config.yaml
num_hidden_layers: 12
bias: "all"
tie_word_embeddings: "early"
init_std_o: 0.0
beta2: 0.99
weight_decay: 0.14
schedule: "wsd"
decay_fraction: 0.412
batch_tokens: 65536
doc_mask: true
Each number is 128 + 24 x the weight over its row's rms, rounded and kept within 0 to 255. Layers, rows and columns count from 0. Numbers have three digits each. The size before them is the row's rms in percent of the matrix's.

# down: layer 6 MLP down (transposed), 3072x768, rms 0.0406, rows 1279-1347, columns 96-191
# up: layer 6 MLP up, 3072x768, rms 0.0452, rows 1280-1348, columns 96-191
down1279 092:128135188115168094142098132112149110185152189113131130141118098082123094128111151126129154126119125094158124147105137135132110111124158135100161081125092141103133059141118106090092163152123114135093155118176163089167166131134114151133195146109081072111142151153104057128147122135087144108
up1280 104:151112111079170129181111121134111155151157100147093145112158133126146164157152177163129110156121149115084087186172118097091092107120142108146137127133190125088151137126048132152165123145164128159146134124120124152126106122131143134109089140129074110107148113137135125131136140130149094073
down1280 104:138130121097135130120122095138151147085123126151100093113151102083105128114162113080117160161112104105116139133126138084155142146095117105074122114133122140118093143124144141098166144138118102102148139180109125144131098139115114090115094136133091121117151148164120143175178092086172130121
up1281 101:156147128152129107167112179112152121131157132112103155090116131104106118125120140153172099121108158110069132133108187159111124104188117130107133173139106124096122114126120113151158135072163122136173110111126131160135100092122122120123145179103136091115120143131166143097154143147143097134
down1281 101:139135140115157105180143111126113123102120072122142148134088163127098108155097135085139147068161138101173174107129101115096084126099120128116124147135115115133104115050123096146135119124144090100167127128118165161143128163113147159148134143135101209124125147127093143118118113114088114136
up1282 102:117101104128114139147168126138155174131104169118124142101132095081129073134126106106126134119134135149133092110142117104100123146156137107126134117119108160122109108111142071132104158096129083139115159142137170130147140123152128105150160099140158115138118135137117126131123124135153168179
down1282 103:109181145106158093090091117129143147144134150148140151105158105126057118152148080100104142109141084168158138128110115144093124113122128144122142153132120120149149115126175090126160132119156097129126134122151141097109131134131155141112142147123139109188146109113153134133134157148121169140
up1283 112:149127117123142121143184152099136181151105112125119140132100105112122151139128152124130137124137145156137097162145101088121141140121097153110136131126110120074152144110114099151110111102108162148131129108105109111128097126131143111165090118106135150126114107137092125157119137135142139112
down1283 110:190125124116086145134144129129131141131150049146137134134154116159102143115137186118147116143126142107145174133114149147151120133116152134118114177141123101128140146112112134109145130158106144119157109119105139122120099098118161116114103126125136134113145073081114142182110117118139115122
up1284 094:130124090118144164121128108114160138168127161161102157172128140109145121145132086111148120166161083155125103157091167149115136151120112136139078109128181094107177155153158163104130122134073095131138117124130111125116115121155123107113146120118159157162171131126102123118114145138087136129
down1284 097:109143134064106130112136107141097098077108098114158140149102140156134131142133154143134124103067136093159162124177134119130174107120126102105143168144088130154151146094157106130111121118144116140120147103096108119172100130153098131149128130135100120103106162135158113092149139126159076131
up1285 107:109111122120073124122133108123182123119121115173148134149096133171156126108142151188103138109117096102070124139108111115114101143119160100109111090132154148133134117135065134104088150127135108122121151159075077116173095119159128118104125158140071149140159121119138135148135169116109130119
down1285 106:119111129110086115115118119126076122148126109155185089201121168113138143164135129106070139121165112095079180105128118136086150104166133147123146107175154166148133140115145135100112149135139133140155118132146150104108108176136089120159165082165116135132122100132090130166120090143112092092
up1286 097:130141123125128116149096093108119141137096128097105158098161154165111135123132139158116134109148104164119163102144124042087134127108081183080149138143148140109123132145106100125155133131089119131125157162110104114119134171132112102144150147143110144115099119162090118145123123172129125114
down1286 089:087159121112146118134152142107119119107154117137114099126150151123117137115148134130125150155130141147126149111098117159107144142108151150111137127122131116164123122130112120139130120132122147148124144098133112104112085131075148144191135126115150120158124102121097148123160126135111115136
up1287 096:183148120098148143132173106098148172125130088131132160098140151085122136130133104133128083154109095147127076123145145118106150142148078174143124092139163152087138157114119072141141126150109156140135124112115168120116101145127150154147150152179139108105127078147162118109132131140134099123
down1287 094:117127106127158127155131082126127120115160163140111099129128141107116147125099122135117125166128107111145116133150141157108140116104101116159124101139150117180147144165157117122129113118128120107130095122144157130130109109132133124120118109140129129136158122134109119126145182153127098103
up1288 099:127074104108107090160112157138097154163094127147138134099098140133102099128102118137156073153134152084078108123144123102109090136149155088142138092114141088121108124129157124110138112105126129158111110115147124128153103115166155145095111174143085138137078090130132124108133133156142135161
down1288 099:111100123155108156165114110139152133121107116094138178169130113111180151130082128126130149126139093164118103152126157124125123112118120069109116106112154110116135148141144138124109150085152161127104145134097152149104092169158058108132160082143109075129168157193160090089113122144146114137
up1289 103:084156150134148129143150150142119162112146104138096138106172137131132079126153168152131162101109094088097148139152149085105111070130138116130107097144150120111164134133150111098136108151099095114089126128111094105119080138160127142122143129119120135105125112132128085121134125136105164158
down1289 102:123149153170122109113106147095129112119151159118125129171138144104146111070130106103155141162124099153108132129128087159106113134148152125144151140132071150096141136108169138081150163081140104099109072166127142092129122120107139151138120134107114111127127145144128106118125126141126125138
up1290 101:131091098118130098114180136143155136158104086144122128088133101163153100136122131164119121110095105093136140141129127132101127093088192109112157130096154131102128131160098089160105117116114112145182095151126125137146139109102101122084119152108133150113113141091162170135156133096123088172
down1290 103:131102128099137127159115130129157123150154188166115154142112123157104100127142130167146147132159144108134131192104135117144139095135101149088100087146141125130173176141114119120118130190153109125108113071085141139138136140105108118133121137127155138169152121076128141134139140155068132114
up1291 090:132126108081101122142110110116082121140066145129095142114133118120122120146131139116140136107111083135114126121065105126117117161122114096102114088144118130147158126153085119127173130131177137113133162137155124152111092137145131118126125144113155108188148136110133071104145159133115117125
down1291 081:128140152159144138115135097121187105128172146165098138121130158174107124134120184149098135098176151114138122149143132128127107129127140121165150126148102120116106158112143145120080134139096151153108102129107118113138141104085156165128099100155111118086130084151122140151119126113125145139
up1292 097:129087108111093172156114114152119137137046116103143097155139119131104125141138171133124163131132064105115130113138088089112109073110148115120121098130150071120099108102097123111083100123107079174137101169096123093168133137115139113107138111152138109115107126130117147133143165154122089100
down1292 093:116096135143175179135133121082187083118111118114115125149137116114143114125135102143169152119149165119139153100079065141145119134161112121119130183127117098088123130160093129120112141114124085111137151133120107094161131159145121136139131084164094118104105145144136105173166081156128097096
up1293 094:113152091123143139114123154157128126116111114094115111125127172098087144138151092115156108151083120096135099120157164089113068130135110105145143105154218108094183161109110153145188116116129119151107141130107135121110106126146138154103155149148158105134137119124141174068160142141133145122
down1293 092:144121119118151156141134156110159133089145110119178078114141102137108163134136132139155130131139110081131145119142144114110165153090139153126166119131117135093150124135128107154130127136150120163104155141140130124096156124091126132095167137156100119154105106100108186150104161136097138130
up1294 100:106160145160157155141142091120124141122106097143139154115132144142115162105168112107099119111134105099152132122128120156149119139118120139136110124133127127125165135152121095108113126114138189120135170100105128148122135139117133133126150135142132120152118122123143129114088157156114151126
down1294 100:126127105123115123131167124091132099152155110142155097091116135174107146157182140144101103111126168112138095169133086141128160083109155092145158119142145104140129132114110061113117135151109191134094123124120143147145180143109098133122105091162155131122104186102132142126137115135140120139
up1295 103:110171124111179094131167069099107130136075099097144133109179125139122102169140129121121073130116160133125131125135162132130123143092121156141128156142188106090147138137131056091132120134090132137135180104109121154114115104136115147114124140116111147147110096162136139113117103100105125165
down1295 103:142119106134124141135172119114123093153138113155127115161142107123146130151199160138125135121148122091158136162097114143123147136141127107169085144111132114188120132164132117111106120156126149105108170145143123142126121081105090103122127149072114146130114101169133132136150117088120090127
up1296 104:155162099114098117145154085107151123145141113140155176152177161120151115124156162145143099108171146123113167179150119084152123140166094087157120127118140152113170148114099142111142170097115133184129141156104154161133109130139140110092189119124102131118137181158098106071108149160110147149
down1296 103:124102098148099145126145116216102165137126087101140115155127124145128140116089095120130106146158141166135101132174141149132115146158084152117168144118122141126119120131151110118118105099160113130103127168119111101147095132126181114130129131093143112116116172122150079143157143149148133070
up1297 099:111095128149121194128127143101126148138128090118127118130177154137146122164179139170164060105116114155140131116154117150100147132165128142109093165141124106081129121110112110132118103138103126187140148124127104116078132163114182113101108160150117123123133104120123141179145137102139099111
down1297 098:089155125143129114174132082078084083097088119099139165153154105163171151125090177150138146089134117125078077090131106099133120158131102124139123126102139124162107153111104119125116132122137122089134119146112146089093105109134133126108127126112120110161139119106161139164084117163084141131
up1298 101:101174156088140112111132132139130149150120135110133094137120122116099114164080118095161158176107115157129117091143136138111137165097122090095103127145107119132148121116114142101136152118121112139154116141120127161126095169110114162145181127146117110108140070167128127110139152171105125127
down1298 100:099097138135124123090117121114127144141111140068167126107138113134104108150181133115080161144101120178143114170133128140134143129124104143094082150151093131109139155124117115156119104105115128142141139113134144166114157145138172121132142115090132104155134129176124173154111136115169124142
up1299 095:149122125114132134146105152120170133131085108120092118086108148117134131142112145147101116101114123128105105167160120133129116132126128137128087134141171090110106085099078155130140131084129104111163112083127111108143125142124144149114077161134110124127128125138146140106138178131110144089
down1299 098:137147116155150113131127146109143122146098110118112162116099135132092113108113134150143147111144145147180155065142102115155150098104134142098137130128111200131132178109105118115164147146131109159135115163115151130136151146144144138118153193144148123092134145147127142148161137105115061137
up1300 100:117117091186160114155143089145120201108140142091121116095122132132103123132161124121112151155143094153144093162172127155120127151108140143162097129143124131119084117120101102120120166153131135100129106156115162141115141123127134130138158115085101119093154137143145117115161139143116122097
down1300 097:158125110148060169110141148107115133094120120168103103120146110147106137141120124095168126093176120153110079128120136138089135138120137145136123155090111114124140153111146133106124116140098114124135111107123131126098131151130086116150123117131120098105181162147176120174160107151085116122
up1301 105:116160138107137155069119133115126160187123130171174129120130175091167143113127103177128113106143120109144121126093118107125137119080099129148133150158101120111115086122093136105110145155130174141106134177108078170127126164143131141088152135110108111156135108150144123122153166116083111128
down1301 104:120119133129106088106106144123155096162128148134131123101150169077164145102162118125138140087146152104113134129111162131160171113120141101109162143102138128159130169091127094111157132125135151110117116132154144143120130128183139111120129121110093114138154139112114122192152111118164112131
up1302 093:124157109104104106122120167159117177164119129134128114124148105161160160122148097130117172098125137138096114148118120092102144132130135128101101130152173110109137118112110111140142124098082127130161118175118106179115130102107071149086124159138131123105139118085127135111145136127160154121
down1302 092:131130122126104121119148107113084126129112144125143098118098130131133101127124135118156119134105105156105099104166149123126114069110095122110102182141151178111193091114167126136154111157105141174131159086163100141124122111162109117136162117100090138108108158122079111093131162118147144106
up1303 094:149086151127135140142110098146170133137146122103147113090123098144071107154116140156131153165083164169128103091156110096127103132164103141111141134098124165152134123140169097153137184125112134125095132083175143143110087117103094128129097113099141104144154142101135155079122118054121094145
down1303 096:137147137172112090110081138211157133150095147144091144138149110144189137118165078120106139125122123136122149086111140140137140150110105114106093140146144125119126117130115087083125133163148101201179135154118112122135130123117119096139120123122141125156188086134131147127160082143117139097
up1304 098:108136142140112166098107146123112128108091106090100165150151124137169152117115106150158124117103067100165096130117071120112125106162139152122157094098161176162096140151089128125148121131154097131123126146105143108181178154152127147126188127091083170151151117131118160096169105165181114105
down1304 102:117130130140116112110120100112123127124090141159172121141123134146151116123147158070111135127121161110123138133142097150159118132165165124119139132151107120178115091140101102147056123120138178149104138125141118098137126166104115125176167105154139159148118137139138134104109110159125140127
up1305 099:129169141096141136126153137152137185141094106143134115104133102152164086178101150114129095125136117097127123113146153137141111109149152106117127137143151125147104104152102141102127121128163174123156144135133111143131122147139181122119155142108121122138106047110157114120112170143128113153
down1305 097:098132149114132131151169132114146107106092097167153139179089118130109124124130116105163124135137123160114104144097151153116189101097092080118106168139171126088132114152111113145146149129117091107142142123163089170135138122120114135105099146132066115137202142114102125123143093114161156123
up1306 098:171124136117170110112155154156124179131112126083141137140130165155150100105128075138089139131098158103141138113102158127116115069154124093123132120130092136125131110133142076150159108135119136166143106153087190109118164127152110150069152145096134130110116111152122132114140111136131132149
down1306 098:115150115137104139100120120158111123132136138133112144151074127124133125097150133131137106118118138142104110136166132127125123171140143095143113137121099197150117169109131146079141162140094170132146084141129137158161126157060111088166107125148149132161170078145113142106114124149117144149
up1307 097:107115090117179121115110118117085159137094117076133143147139127159110120153119146141177119132078150178156149142094110125146144109127131141148133120159111163135099096101098133120088136138089116153129120156134103154165124089148101161129159091151188127157146113114132157136104113126147171147
down1307 100:144143115103061092106166114099093127167150102100146140120132130145109142103175155122109134119177161113123110098114142139144187148094110105099133093125144137098119158152140097175155110101173111085128118135151089146130133117130097114101113122142114110117112151103118102133107098108116160112
up1308 096:100130065134126099170107127155137154140142132112146130082191157131139138119132127112121143123148106123114102130144131102167165093130151134091155140156111112126106118164169136133134118131086094168134151142089157121171157127171177150100128140118142090148130119159164164092090122131138147126
down1308 098:094076105066131147114136126148128116135131137117172149122109147135174129142112139150095129096131134131098131122114145084110100106150166129116103087163138167154148140147145136111157099144116118130146115119133134156064160155106122099121118162135123124098149108124162116164136137167097121156
up1309 112:090076153104101177103107116169155102116158120118144132126122123141087117158122171130137091130095134082111150083168094115151134078101117101118123109141152087140131149147102128151166132110131090134127146145140138129159102109125109115119177128117121078130142136121117161123131168117079132113
down1309 110:111135149156086111157133112134093130124123122128113127123144106119124147096123140166123077111144173127118157123151122102081134137159124111161124164112096112115094075153122141154154127138156171118079144111156131127128108118173124121109104107141134116150130118102140127113167094158142109079
up1310 094:128138136080143113123101110116131131135147093146164133121138128124134125182093139107126195183109108141127104174129146169123119126118125141106185114141143127131120102120109088123139121147109118162139137126094123121171140116174121176112157152108123142129141094098144114129178141130132145117
down1310 096:156133145155138172156150155126131106127119162111100155105124122127097119144162142146113100106129159126100193198163123135133129100126093113082118131146145132071128132084179123110149103144091141102163070103128108154122095102162151109158130148124128121140109098112135095107105101157151123100
up1311 104:188105138128132141184162137149160140125137147093152157128115114131136163159116095132101136134153120127147110108135158147117137138116113138165126129173102112099116146193171135093131124117140107119105151180121102114093112118152110135139086155139139138091121137171106148114136118146164148104
down1311 104:133133100165154125107124098101117146130099121132142172110151077167091094165101138146110081097112150103137083183131076136115113074139057122092138111108104162164123142172154124131098115143128106097162139150138100115138088127077151139136123163138141144129089092091117131134110115135138148161
up1312 100:158151083127088135105093142123078116117089111099107111128119104101143124103157180160128136114138134081061138143115104098109115124115103169107128128112092126141136149156109058157123159142118121170173109109123132134126092155173114152129130147096144065156130117106135123116123146094142135114
down1312 095:156151100139065140104136116067140092136141122110082127120114136123144077142120130153159109145146133075136140146083117135127167143141108156105103109126115098169121130150156103146126117170144132159096135126074090155097144121150100126145107134114125225125112116103127114151172121171177186091
up1313 100:161121180143113122146198129171160176124113139145133119074154132135107122135152125128129157147108118124097091134169134107090105121145154139131107132100140086075139098142148122113170125125129144111133176125148152125115089129112189154080144159097100120160134119089134136170110132128140149098
down1313 100:115155197127112127107133095161129165129119110124115119159187088116094091101159139112150124145114155177120131144110120116168129090163130121111055181136127098106112135112167151121104116128152123148153096102188153134157128154135155135162151075102128123099147144143087123129153107126134155176
up1314 093:099145114146131120167142105161153136145096145136093109095163208156166128117147081132139119142104115168097111122092105091168131118141074096116153157156150109122115104106129142135135156104114059122110116170095122145129154168109128139167167162137130146117133131157126148138075136148155117168
down1314 086:125120157147166146154147154170111083166139129149109110096136137141115189151174150102157118160134142152192185136080099147086133113107145138097102144135151132136108125119151125147111107137150155138094112150135131150084184128137133157143126128102135153134121153068146164089105116118105136150
up1315 104:140093097119117117127117153133076171162096100107110156073124110133099124154087159197118135132099126081115146133099123099121136096148169140114117073150100118125108114144088156147109197158112136134170119148089145162127136121125132133104131128084112152123166121128150119080123114116122096143
down1315 104:135081143161176152128125117151152101131153105176096110134169134172148156116120122136136089180131120093150104133155104146162085140129105117123119145153170126102090122105164100116095098119069150124112149146144103140148121158124149108079099078126135145145127094153141128097112157168109147155
up1316 101:119169135128140149151120120131089150142118127101118113100119113129119071157099135144117140108126103123111140099124160130066158113118137145137115133163152124156107140169102125111102140119145133120110134115130115118172112134157144113137126131167127140136111036174126133140172155120096119090
down1316 102:160135168155129168136130141113146120085119097122113126156103147100144135134115134110145164149127145123143102140087164134132175164140185100166133135086126132149117120129141131116126147157124144148077117139180131139133114095117148111118177142096121131132089121140090149158119079138125119133
up1317 099:175149154131145111149137125152069144159101156120164151162180134104122134103120127116136149111156121092123103149129100126124090140150108128148113134095121168141127129146093118143128144126123125166106194130088098111134135115128131123133108117140104117105131107125120140126146114151108155126
down1317 098:134116153122118139168140137129111107157142148136155109119162103157097109174131111133155160144139118118124112152118115136133113122129114151198086132108150141128114109133113104129154114147134110113112174111101106112150126154104129130163129147098128126108111146136114081138127074157112127139
up1318 091:153136119100074109101102134129144198134150134124126123173190152097133145069120099101130130119146123142107127111144155080118098162132151159161115093171124145125136163144132118134152132107109105124133136097148134096130129145145199155106143119169123139106167106111154137123105117128122134168
down1318 093:132147103120128162147136131095105145119092074109143100130138152160131119136158104125124107161086124147187151135145147111137150085122060126154138116101111176135151123144112124152131145080090122112139123127132110195163096117148103149155191134095141143072116125091135090134114143146161107104
up1319 101:125131154075115134113099112070138126126123081124169169085120141124138134112152126166126114115128164090144157130114126163117104132140174153102105108118107113129178128157100161121153104153108084142150099165094124102150154109111149135112114113110155157136128129129133139100149118104084146143
down1319 100:138134138156153117136137127112117094146089117151137108158137151125129118138108137099130102097165116121144118155114111113098129130147141125123127151147098144131088130170169108147160155108145141135142109148162106116118146136160122118135141133128146057097165136093105161175127195089160126085
up1320 099:132148154126118151132134132171123147168092133124137138110134125142132142073138167155125103092140150146133130115154141174124092132158102108125124122141139115131148121133125145132146119070131088135136116099157128101130152148153116158096149124115100134119135139144149126103087158113117156126
down1320 098:123145118157117132168144125151115110152086162132099129087146149072158122125116058120137118125167133144141097111171099133139154125168112112132094115093130120108146107148157140132149150120101156164133127117107154093133140140179173133121126148098160117144154125151105104157135080111147109096
up1321 092:157154132109094146128119122112126129166140096139161126169149094142081145160111146119173106128139124134161110154144124129101118129113126111168150121097150120128118144127142122159111129153110112144148096096098113125119130154140141148098178145124142133143161126137151114168126136141159156111
down1321 093:108091137141168133118120129129107132073161117139100098090145169123124170111125139133090078127117171162132128128144117162135138115096123150128149097108124115160139156088123081160104110100130102155120120152172126104150103143136174154131144130166138112125152139094140139144088093132117125202
up1322 088:101079133099130149116124111145126162117087150120095135149135122153138137128081120122130098110121101145115111134119154096135119095130087163096103151171136115112130137150100111162140173123099119115105116103149118098104042183150168104145136105135113138143120122096070113128076132119104134130
down1322 092:144141096101132147173123154122120143146120140098145091144099120134116099136138143141181111132126131145111136125112108107106150165097102117149119173153111103147155126136140119144170095126112148114176133119092079150142141130152127117156090142138106117121106131154134114113119157147128116104
up1323 098:156109123102139114103158118135121144122145145158117157163118118099148105133149078122102119083140117137117108091106142111083099096143131121120163153159171062131148156147163090121159154131118127135166111143156132143153118133072129128098134110140132112100134145141125106149150119150098135148
down1323 096:096112157135072113156109136146122146120105140096133147148117125093091139103112154178106153187084099095124164138132153118134166126153150162098148136130053122133148138098111104097123113122120131113137155129120095155135097133186137148154137137128102130156114137117147115156122149142091114143
up1324 101:130117082068132144137093140114108177096128117160127138104103136098105111156086139139143149129145137128114158109135124102126106102161106138087097150161133123131186136115041143109166145163123136136122098131125123145137132131156126110100140164148139151103135135143109111123122166094096108156
down1324 102:125092141146132111142167112135119100132085091178095125095146109129119130091135106137091123126134102148122132142102111115094110115113098142142099146143122139143155132100150134132155149090148135118083152112191114124108139108187122102122128121112135142155138106145104122113165099121153163123
up1325 101:099120141080164095116156153155092127127071142109183131094121183134114102078083086146152125146133115140142150149120150119095150080095100102115171136122133139118154095125097138151140164114141113129130130131118104126152140142096115099115168119156092128120115092159121132140109165122121161106
down1325 101:139131173145119124098079154117126155126146140118165120119112161139108143114109200161197135135115126118095138188142143146144152157130159112174157146138146106135124123135123120119143144142113082148141158161154113124110111139134123145091137104082124151154116129169097090095082143109137149104
up1326 097:143157130169079134108175135137155154093098158100155140134105164130145130161091116166150168127153114140089122137131150107145109100132163117160178081133143104117127141095122144160137150084091143144117156143120136113149101110201176145120132153131092095130134135132139137126133124102146137123
down1326 098:132106112128132139094121127096106174125139141151112130167107128143119106145158103182140141160171160125111126128117143159149179105100135150163137162093108152130127147111173139147169126119135134091157108129118152132153121117171101124151141111149120122115106141093077130137142123117106153098
up1327 102:111111138122125126105141167073097129112143153150108151099180113075128139125154139140144137080125124109122109091103140149128162132154180137089157115121122126154142068127105113112155160134143074107166184117152161117155130144139147160094138143112097097115105138133086114142100134092123113108
down1327 104:112160114139093161152128124141129139129131102123121102138108067107131150166137104111154117126084081149110166146109159145121140083144130084128146131127134135173141153150113112152157156178086146134091150140126153165113151128098135120138153103106171116143121139125128135140146108103116168131
up1328 107:138148100181122105109101141136116123094109146111123175164121141108148116144092125123151110133135132157153145141110140150122161108115130106115168068102168160135125097140124077146094110128116149180126118138114115129108123080127119130136168155158170120127127081118130126123133102130108127123
down1328 106:104144139121095093132126110127116162128108134111197167130088150130083135081175099134151123164132118129124142123120125105123140160123159106130127133172116107130159130112142123138083175098074115150095145179151115147116114121165118173114149125112155147141174147107130127109093154163116140156
up1329 098:141144085114155099141122107136147151125129086114143118140118131104135104133135125125152125156168085141142091128125126114134110120136128173149171162122146149138142174139134144121142135159141107107144120118134145124132142149125104152064138138153120127128136144127105119124130126136141105135
down1329 099:151111144136118171102096117133149099138150104181146137089131143121126178171152179113108137092116136109141151152110120080148127125150161145137144156116131101128132117091080116089123123149127153122113121114092073171114159074080143121108126157184121126107115084110098121120133117119121101103
up1330 102:116085089171118156125144158135104155134112135153142123188135155105133124142101101132129138147103164093130167168142133122092141105175098162126119167133112110123169130130142113131161173104115118085113126119130110138129099133096122162137146150097115134164105123200099121106125163172122139144
down1330 100:184137080119151122130124130158139142107135132128097105100121096109131132120158137159145120126139134093140126198139145116088111115102119149141129132143105144164124128134114109121125133169118135105139139096080151083146110157107133138135116166110139141126154137089158084101128091126128127142
up1331 089:157124101077153145117142090125121159129162117110060098119121142131146115133150104107153145161112132105130109113104124131142121100109121171132135132149176147149155140119152107164094155100116070121125152176140163159097114113151088111139114168164156142103134126086155116141154129144088091156
down1331 092:116137117091140136137129162121104118135145131131134138160147137146160118150142119103174153157120116106152114126143138079152170132163152125135155176133141128128119111192151133163154155138126118118152098117152180128115098121116137133146127141092131145130082146119134131127151155109134176125
up1332 108:152110089106128127092128142121131129117129141137159081121119086153107122102120113146130128100143099062104120134096128126099110126148100170079120125117146094105129116142114106151129136095158131116125163171141166176093100174149158108143103165114159157131139133130124153098154151170129122136
down1332 108:150127136126129164158141122157108165099149138122150073140132171121158126120151136124131130112103072124115123115155114115153111132137108165111128130167128100201099105132135131066128144113095132098083134190133122106134157148101105155131098112139095187153151131087174119140125151163166101126
up1333 100:143095120099108147093087078155100164079142145111131154138134180146200090109094128149117117118125132073110127135166130124093135129088097126163132119096107155123117107088152118138135121111106156093131136155162147089181119110177151141147123096137123094146153135134118119100154107116127103081
down1333 100:156145106099143114158190125116094157141141144098139139132140149123106112104099154131123113135154099105143168144106160114064124141170172144115138108179133139129125087134152127133107165106111103128124144144135102121094093147110143143126141137151136117125141109117105121136135170124178104126
up1334 094:171117116120102147140137121150094143124094136075121133115141133143136126122130098125131164124074107096071133123151154113090127151141110139095136055168119158155154107115146116146100140137155082095140135175125122153151155139145150106140170193148097132127192124154144099112101097122140161123
down1334 093:130114144129131143143148102139086100090120108161144089119125136134090161123128164112136120149165172113139125142132149108156158164084157122110136166131110145175151122146100155146132116141109148156128119100155128116109132127098117143134113107119102118097169160183108094154129102114128133098
up1335 095:098134130136088165133121157166135141133121104117096175128148168157113078155108119134106112121097127110118116124127133137118118123073177130110164088115155154152145118136132109085162124125078116120113087098096149150134147124148166145120099116098108133140075154132121144108105111152137103136
down1335 098:089166139114177118083156128153097166134157118118138159142117132157134118120094132146156141120100144130107195167115154096091093091125105119093131113162136120170112107131109097182127076116086145143125162177151132137123119120094116107155119102104170108114125121110177131156111141158167145160
up1336 102:133163142075163114156147131117122134135117128126120173123128144079077103135128155140149111132162143126145065078141133126137140131138127146127093094123107133091122126166102069108119124098160140138131114101114105149164071135121131133140139141135105172144101087156140118104168135132166126092
down1336 101:108114181101142151091136105091134138155112134120123145165123123153128109114117103123092193146115145119052122093140116152128086125110127128133124108167137124090167112115141102133118138137137156141153115075106117146094125107179122150113104127151093129134105148163128092105147111119130166125
up1337 095:147148100113146084115108118159136137115092121107147132142117113137143132145131114133152113136109119108118148111153175088132131162126127146153117147121136099118111158142127095143161089182129133142074145145160142133149150110092079140169122141141109099106146114085111150112164119163108159180
down1337 096:106130141128135118141125138132099089111138084130130089169096105152112130118161147129129177111098059112159124149138120088153122128123119129158160141082110111121085125165173123132133065142128173172137110135139116106179135133111100112162127116138126145133132117097111148139174099110139122130
up1338 093:158141159109127121118115164153072124125109107130141129121127114091115113145085144141127125137117127117143124139123151116117114144128110141109132056136084093123145100178129101140141109100099140106150136170136156099163086151121120113130119152102125125128135133137141124147158147097127148109
down1338 092:118120111153163137099127132128164127121121136144089106165159094103129142092111087126104109127105107143110137102118077157118155083111175135148116173139158169146132114116160138121175138160140119136148117116104103165086181117155147114126127110120131089160134141078130081129125124157121107171
up1339 096:150119105131105133168125126129119130126083133172125146186111160093116131161138125110159110115135102150109117123123129078152140138113141120128111145132156109134103142161117115135105154099141139156143135132118126115124098171148164106099121111121132120101092106121102142163157135138069153142
down1339 092:095148124190103119112107138147103127079145160154077154168110102072132116105125140149149108104133154120089143138134137138091112116106109096139129129090136127122144091167150167101128101148143132149105134127157158136138117112103123099144150060118130119134131099112147136138138111124134128154
up1340 092:141128141134117095144134169172157142122058088117115128133109154135137103143115133099167106154161106119128115153095176127117132092135092133117091116101158101155161136109095123119168130135115149093163167133182165158105107130198120128103140160147099105137174141087121138084139108134123096129
down1340 092:161116115116124128118116138108110154163148148124118093127137108137145137151143105109082094118097135154169101114134085116088154120126100130124145173135117128137092138114113156139137120089162135119103130114110120135124161118123161088146161150102141111103107119132126147132131111179118131118
up1341 102:122123127187169127083155109169160142171087138075112129146136117119167143138099135109106098142118108114134132108169134144118135100134112127102144122129130152138096117104118100142112106131171135143155123139106108083150126100082144105118116110163130165117118136119138155109101153141105089104
down1341 102:148095116097114163130122113110121146146092141087114112136142123073180137103118147132152138090092125141085100103155135124102130134126146130069172129085117136134096126079148106092118138096158132126118149114130085138085119118081110109116072145128110139142133129109157138109103079133096145103
up1342 101:118106144127149141167127160111148133108077143139160141126105094160144096095143123168136105123158082123140138095079104129141128152098148130122147103092115115129117102134153130113181105100110137095104161108160113163150111113117128147110083175157102119121118062142099126100098157129135107112
down1342 100:148129123153161113107131111141092141122156107128125121123114151131121093103166123144150111121146145109132156121134134092132116096154133104149104151147147135153160108119115146110118126092126088149157123111155115111096116134094163146139161095114142139112144124122102131144151148170132161161
up1343 100:117104138125095111145182153104124150124158105107106151153167114124176128140157132147156120137140140168123112147153113124138142114141162086110144121130084097139162173120124110133095141081100104100145152081122079139154153167117154091049131167125114101129191098127121130172124159102166143153
down1343 103:135113117100132088110144154101116122138157111113114131095145136135122118133146145132113159105143121132168121097139131083140126122140153111102125127147173130129135069163130091122115114126140170146096118114088107106115159094122153122137087123170153131130110129073138140147132148104117157106
up1344 111:101139123116090166113143129133114162144129111157145134128122122126113123156154125144155106138159110132112103087171114112090149104140093122150154131147082125162117146144103086126110190156132133123149147121119144121130140133121153176144153096144145127117158139117116151096115098113089129110
down1344 107:110069113081122109117140147111098127136112122123128137110159107150153143189131119096127110118109123122158140128154132137069123096154134090126117152147105121133128146148133119145151153150125130092122094126135129126089131105107141109144119120124130178174113126130098157114107104095091129104
up1345 101:097126107138148147126162134119145124115110124137173146084119119110099078149144109143145131192126110131084091130138122078125087091177128128089106116162075112123178134140130121137126134140135092175167130118151116117171129129114151124115147110089106089106116104082151115093139132114096165114
down1345 102:115141128165140188126134164141131153120105141117082184120117107109129106075152147104145112132146130144130130123095126066181120116116128119135089097111071076143121111200156128130131153159150120144106118146108110122098145137129127132154118130143157085112137136126159126111135129092091116148
up1346 100:136134155105138137103149145126090123141116156146108158146159136141158159155107099148134128153159152128135120180137130138109159144135119130113159071151112156104151158113096084138154117147133140091071114115122173137168093146150125138127117110148147145126132120071121120126145153126156177127
down1346 098:122118098162110163111174138084134153111136140156130125070118120136105113135128174099109134123112117132139152113135129088121120045088160134108146096102146135128127114139119182121151151129095098102183135170116082180149104129153120137126136127100122111152117110144124129096189162167074148095
up1347 100:092117143097109124159104142145091134079115174140144118160161130119148105164080117117097124117083152103084135131170152110131157110100123106111137118097162152134113124126118095134142142149121118134152142138163105158140086126154209133134115122109122124201101155110144129119133131119114140114
down1347 101:144126121154135126125126105145144148129153155104116133081103101141121140150169120095150111182135142124094131170145139179139152085077163172087126100098170127116151110159140087153108110144117135130092115096148104111155111118091119100131162134139117091134167104148133149158163104138161092121
up1348 111:136074119124138109117150158153120134100153162136125110147156092070132153089085130142126128115139123095117122169124119131085078116146120098124088131142134091172139129057135094118127157096170106123181138135118126118141146147119139126106141176142129123133186096128114113146111129110148114113